python train.py --num_attention_heads=4 --extras=["capped logits"] --learning_rate=0.00121 --beta1=0.9 --max_grad_norm=1.0
Each number is 500 + 50 x the weight over its row's rms, rounded and kept within 0 to 999. Layers, rows and columns count from 0. Numbers have three digits each. The size before them is the row's rms in percent of the matrix's.

# layer 3 MLP up, 704x256, rms 0.0537, rows 624-674, columns 0-127
098:464444589508562417515581483466487474481510430424364510516538532478503520580480503543463540489617388552564552486445446520529512447554522527455458549472577593464482554480518547514398512448514521495444499491476532467531553399432457461472439468446529457502436504505505528486563495521493495503454559485539477452508514513517464474509548555507463487530476550584582459414483433453343479477438
106:508426520486450562405440476504471480452511476467527579500512571515422495513592495512441483490573533526557518503572420599571421554573475505585483511406437532467535524468511473608537481501453476537433470528554565533573489513460506542455493589471433497571552597500536527491497521560489504482416506524573472435464489548547536518484469484443609589464477456467527435430567499482454540480571
104:489467482481481579529492487493413466551404511516419511471527519589476421491571421524500572472508418628453543424469457444531490445455564454565464499507612540576414446452508485550564454519462465381553454491628513526494564515564470491501470478475586460481541505483482497492504545509550552554519526486490512535543530509519440592422429475487585458526440467518505490482612475601502536487536
099:398420495509534456369460527565433556493513528531481510561524462533512461483493432502387498438480460495491542454467449438453371554432574502508482518569552473537485479560484466549462552424384487468478446475516508459489447380505496522483528520493555494572486459472510637579557527430422648504588471522486489538488492496498570528462545439470542535536456520476462483523476555506498480497523
099:515458485597520584360543572460511449541594552488523385541640472524506448582540429537428389435342444499573420440467487533499557525549541486460553586505592545507430505503530477574433528437498450489494402470518482474433477527516518481524432484443553508557522452490443495472547533463531536520529545489554543581481605428394481463460463514523535481516487538451478465486537547548523526464406
107:504508485446508437545474486474593502469506486468530360473481511458466436518540479498421575566520499481479508373490507567407568510585567525459478477462477476494550450449505387570532491457473410540539579493438473459534494446503520506523431522595539506503448448542466496478508416502424500483508541520543513609314495534547490491592496429465517482432444523474485448518512632507508540446462
107:589534478638486558459431487465467510520540459540479490494384480599548584491575460441463508456473503461474550450427564423529532436471494504550531420494608501438558492526357478446427475469601482562499559492497544567538461551528501465482493473533621510570495460492489437522469460487378447460500562465458458417495471452450473589439420448578490456562452533504542428463595517461586492556527
085:570598458557439530455526450445568465562546440554448530542465507512508432451504469527497481439449502420521562508494453453447569505519438506529525508618493449543516458523616482543503495483388526509534505465507483425536537510584542473519524489555443446465586492461570390470483424504457528416575581493501415475508502529427452591504530492556498544571516626458464436537471483535558452536424
090:543562516456461586497515409356532458540532361502496387458450574484490524536461516450579498442431473610542522423472396486512407514519444512467495498445472532558497557398522462591512556467427453449564503484582525509476438525504409465550439529514474543444510554493513475472405468548578526495560485495488537514437512420472460455525552535493458527471491505440470501495501564588446497526550
101:504428389530476570500545635543391421521505474498537539549485510498510482544507467578499534447446502389515544517587520581542488537600484509370532478515535521444447515498541443412594539532507480510464425473462458452538518527482453489456523495557442529497509496501568489387541555464604485574516423472501561526437523479414505500483501538583444465401526571533449527481578617467511537495369
097:539484523417543443546467507567477451519537525472457519513451485456471446528515501554538543548519546481448532451436513432518476505482572395525472485516462467448393514492508537451446552494545517509562513405472412479599480491584482595538477482487417534549637466457473476523516521531498508597475546358600476515416541495496540549477516447426550512451472507559446496535517575473406514566472
104:489488435555466538551530485544552488558492561471433463545506456547511492504452479450486482524556417371414495508550517524426472462420503484586520530449556463435523484524454518509530524434451445513418473549511526498541532547553475501337436467422499454432509525554477508501484580507415512449502606521531503520461582461530458538479499452490576599499383540453475455484488543544539527472506
099:540511407534523601559437468529450489573436551533580553547520504571486444439624433438546514482577578469542538416456530450439480386532521487478490506464500573572594467437529537475510455550475559467533502469524548493374504490494380578495540492526517594548491428492527449430488392517536531512470478453515544477522537506501493434400494496552516506544516598527569488546534444505454463464538
098:491399542486542533540517566608568569464512536565588465407441467512468423419506421508451452557396437498442496449532506466453546466506510516437454521512388478536446503457492417438500499509566455519587498517503453587531378513483513537536444429569495475463497464553418496476385443537523560563532538526471456450399486456507559488497510518439505509459517549447529503507504555522503479511477
111:466633558562509498608493491525484527455556463529516565519491505521477495434632466503441447452451442514387466482473431484528580514468521531535457465500415522474550517485459567488539393513478410534467455425484554595495482549577467462603434558428481442630490489491487490502457517453541543443405533488463582446567477537495555539479487538501572535520484558460512436489522506502468540432555
105:464438491504475485568417559571541479583505484509475473450588559496452478372481498384490436476528569542564501496396457468494455554504543579498484529544427554534523572431564589454471460472475442536535503509421551470466467610521472538579543587593478586547492538534460506468590505381600514525577522628448521473570524497535476508558522486442488541460570524430451517484474463519535522476548
096:467639540550502416522512434496544457549493449466526476536474459497462451490462468496427520577548458490478460541409458502502487547515533557402377433497474490479505449504476532434461525579573418478456526528466524502519519557519540514534460545470523527416439477498506565417488458477497468509495486522511478506418489468569626499503415499401472395512430514602530506456495498561563533410480
102:538567445501415497494569486537437517599569497562412441446567482466560457533462486535483533512529469486484519555503534413430470452583466563602571536509546471485508556585545498596471549426463493487557416458476591482487503528600434552475526568459524495505524450413488410434431524500585507517471520539481451488519516503492546525525516437447455453587498601538488430473523445470446553457544
120:508420400475462473545465458595525431406556403514546373503535595536511536540534552467482559523443521420473593464449511460487548542576493443477457447532586474448516516402499483479446478463590504415487457523500444488412542494486395522607437477516562481449459517519551462558487505434553492528526553553501540501469603424488564473555522478434498575542565527499491479457592615490507407484565
101:428469465492488486470479492570503411481470427480524561536465538412503345533542522488488532428561474445483434466535495587425618510543503576404471474578481542567511489444527480469488449608339490519536481547503570542556440547515495521417538606544569489464569478534494465482608535513489533504510478510471536510565594435517460460476541449506536451466520512565588527431570481477544584583554
101:472462541519379306502522485480540526445459485531427541538491476516512513487536490504443498530372485523467461514392462464428483486423529487538510490566479463572507454440484444448474489558480476531627478574535486456529540498443561543551464517506512546546553560488525506531431561517463445497505495583453582443437564384561525499497560490523532451479561513562500454486496453545490494452480
101:507407450425559520595447530462506469458496555603436518504495594479446498431516555508484507428459506535492494438456518488437471487559465454610482535599456470563437571541448536409444519524510375495425487426495459465387480496465493499436390472489418472543453481464580453597557471467471423412503500494494481569552504524572503380417480534471509504495501480471465492479419484442486469497567
106:425464494444560485492517540515434532429532378478566506507530432439532466554561537572643473500524560456519489495500484530530481433442529636554535517408477478389549502444516509544539463429508533395531469557508482555511603554480443552663482571476377558544537461547454448602423479486557593545447494465516519472552497494458495555528489460483551533436494481527492615496489451547433546533485
097:576506445550535544497542398475528455485517412504443480519520536460493489475492514490426501539495506543586501546555504434447486465502372576524528417461469473561490543561515498509495599473542501499457522529501515454620657501481484588518483458415535471457432463479502512468505493567430509462624629467508470459497466560475475599454522540525459453522522509471453402501597495515505526592507
101:492513484502481515578522431533535453505575558455489539417461541437498509440424503521533586517576436518561491517499620557606493480601415469506441456556537483531557485523464470509496548528622562501473577584494453409461485550420529617531455451521528507521505529362399523497430513473540485570503553573509532488490585488542483441557482560500480466444517525494566485473573458509505504470532
101:442533474471532496518460519357622469614479530462552518565477544506437515432453524506503491477414464533502552501414518440417546598439589563537500616509538501569484543456564432551495554546470454482509507466532484532487548483544606423440477563490524404395485504559536444517560561567453479434513596455442511463532566471529421508479437499446493498529508532512496536502534499547533445540400
087:515484514442448439516482487525455484537478531559490530465455560457472519481592502512421535598489555488438486494484523454439410503524523564463462494423525431476573452630429453551524468415418577508478486503438496479462383600540576508604570512517419457450591525628525543440391486486422600543566572614521525520531434535539517516463478469547477483558385475496464539414501424485556521470479
096:540530509549516563497427511500540510484530535454585543543470521468500574511402531446594562481559589554467460576462488466460519442428515533545529339499512503497504521458486576493468497456534553532601440569563434497513502547461536504444490588488510524545547474507481456472494458432627534569470623455432494465509546528340400552432396439548459550477571485500485478538591474538490584543391
106:399587550599454514438525509536509461462552502501498488444531488511495564544559418546533452469499454521472511537475499645478553450505482525571527478518596440531500477528549390561552498578528567488543408521532524537432484636527550541544554521418511393503424469605582485465461493474460506463510476468409402570561547449495559512478569413508460538422522520542475533533505602530446544461525
101:556377583466447432528453411498556500487448496525350462448540529464425496554431502442531483665483455538441562454498524552450499488480514542525506584422514451536556509551446528492515515437482393467441507598473541508567506563485471564437492413474527578450511500491605568493474572598535494554544538474514513507497464491477615481446481514492515512384476458529495477414507495540553503534464
091:597493483450442411550491609562429490507451485521565513440585546603555412495527516490449497365557516468462490499457541578481521512556554548539565515448490537475556450582505512493486503490513415529425474454514537447488490544506518519541484475499468486500579496591418483463474513449436497518415478532405455456515489486562459489462553455503486484409499572477567525455473500485604406384491
101:479497566511458478576513495511496419530495413502485495535482573605481446573559474516510503451549479465476496410406476511482539481491499528457518495515484560480463505542382455556433483500414566530635411499571482486534519571590487532494441439556519580619556488503492423426437436592441581545558405460473445510574523503543564540523534454521515484550577456550564625418481581497493525424522
085:482467445487570478548513489448491443461566530532441502531452495581578613523473536563486587557604589418534527428566520542529452582473533563527453566519522576532489466486400409468397407516629538616511490483561546607591485458462524560552512474473466514508544494475515442479526552501475499468440495447459469588558551488555489482458552524511425582501447460481492462549480561471487447551541
102:433566558512597525546477489474498580540490525507500507468579437445522528562432426614455505422419518550503502579401519499566531519521602561427451491474570511543509545496436448558484559493547607486526387431500529464456545393489505462484530572371571464501473489476516531486465389459502589549501504510360518456487543560476486531536569533547502475448483518552512444552515416477520534504443
101:509576496595627542487559535423535459497438556498593616526578427447482550540491494446580484527533515527532554539463493481574558554521479497484462530525521548604483540491527438452500496485548498475533510443472578417525441530505490531530532530414539551363494464473483511465462481399526504508543491445503460500571470447499480575542472438522489528572389469490494460440516480492575611445468
094:512512470493521494588449387499558487510478425612561506574422484494405530453522497519490408561505469436512454416535528493506415463430490500498498488460446528559454588359529512545407530532480503505566436533483470451473522540502420495472478582512522517498572471494524514439484512485478506505486409469474470472417501442528434465501481526488526595496487442506427432545523453522536550497538
099:553476491516506454487477497455462515461457461582512471454412473415522466539531483560587488514457400537531536556463529530545506550508548460505599501520462520469453569487411457565567620534546502428461549568547444483445476488458467347470494479497485440512490477535476508500431521574565489552514509458593508520440502521497512537524535514461511491461520448498531548417415490543460484531505
098:433522492604494545491482441469483486481500497611511479583482563589442477447487454604550465537391488536496543470502434487468498482490541534425449554554449450453524488469484469564579478561541582454550467435478540505447576529535547497530528541628456412510424514497455481343509580474515550489436507522462501493458502468537481374405513526483436464549523544469429550493458467473467433464491
102:514562489481537499568441510480382479471655442645524491479488537533492505464511462446528463351532463571512553492485553514496444506409536409568469495573451500599561412525529437534547519437447530559509510559544506619497512502553483538531540521473457499526545433543483432501490521548646511515520474476481525580537501496467545546567469552492450399477570488552586490550561506547572517605490
104:520485409487499463478445483553482516547551568539477459415493519524450536465494481489420518493509469606538534487491514498511530458527520401448477545531435527582480440416473542460473435515605369429543539571580544501578501552501549418417412497572561485418619513506505511423539597506479427535415463471525548523572481562537501526437340591545641436560473435552540564510510443445482416575502
108:489444547478539480425628503472465585576466494571461456542490445531496448555524525521639549584455537526462515479512625497463485473483414508534575445553484500472511446448461510532504484447547552552530537586554441573526503665490575539546465447515507520402466559485458511452425441529581449477487427541503417462523519593542547574500448549488517501506526542459593567524533460470570481531517
097:514477492478513551464519521527484599517432445553479475593422437498525424537340570383522555527516633530372529499553567468388531469491437588488550489475450495507403575501620524492557467562462534514525521585558484475527560486525505497523525478525505572492433534512511491529565470436490482565552453632497396514507541438508569522494494542499544409472590539421504537495566509487529589580516
095:484532506444492537519468560584486485525469568456553467443538522523539501501625530609499510462472545564533406477486527517439536559537460443432508557443428534491546510427506417447601493495384549570516542520533475489453514512455457483477521557450413526393548496446418550474473512540632455470524613489498518433511559491520509494411464479573507574555532548490496482457503549574517564528421
099:529458498469529536462431513539558447488477496467511453435490513463471439522513513521477477549587425567542442582492511507609530434415416571542549461547443611618443470572478548543481558412472561476566499589554557463610604562545527476450544573439499569519489460397550472478505471569562581524476593522566476499542452565433509560559465545440521496512468411424580467492512450475481472460495
104:510509477438543568511524589551440584462501559471530490526438610491468432495501441334524566504490476550546464560508537528550489495543519426556560448554550552586538495464486532511506550569592635492522454588471524538494554557514537556416470542501464481429536431576469531455627504457579513413454498451520450621497498530452550413480478464519593510520482479490487422534576529457527533503440
093:500531451466445509467486421495489460518461428435533457508491412591428495477521448553486446531518422404481528383456495490390615483462447448471451448572475511508538553444461536541459578554535503397524397469466369478413549478487520481461482490451554447478478522576537539514485511439576598566393512447502477459486512518444524520520523514548430526392452526509576552500418566503554543472432
104:396503558528503416488495606496589578554517492527453521452494523469540460527493486504496475479493505481601525570540549460478523497491459525457490460438363459536481587408407505402483565487491487444512368472468512472461490474484483568518529514531504520561447534428490551396490494408469465478463510522455391514614428573477569569499449529536520498496497489476570481431574403403525553464583
100:531531443561502550506542530546543577541537560524483457452576473483551488467430469519492377458521477476565645524546555522486442347416569583494550437505401533546604551529506579582552478541535446543475491493519487598534484530453532590520486534527441480577524494486524515472565493427541514427526470538526463442474438474504527466471515560573571559584452514525519437534530452488504550417564
092:450561603508412462444597512493498482517530540555498460470484487512527504436518469469444448477407536534558437505475571615550586486490542435556471499449568516618437443539552458519493464487596470475565494588540503526526486511530511465573533516473463572453538513486495503490554517496474450490507489577533510427467528529601497458506450544490542524489554521411470490506419378406502548461485
104:498585566474474521573647501491502474551443550491577475566447493521478470535447545447451428515495549494524552521412532558430510465489461507463534444446566524466521483496421510407428456483548403546414629489487473446521482472491492578460538470569503545438542431528496462488525377515546503509483454444427482406460534481484439440466474502517442578589538597462533463491458576557492520408491
108:486526481578517478490465561405458570422524531558489420494508599508435468490532462615584530432546519587527500453522564501533552489403526539515557513529444529424524465516423489473399514504508507532477363525466568500509530523437543554508549512557458510500429490434464611485464479464462479556518457559482427499474508562563590459549513528502458547521502556485510447511478487443462605490524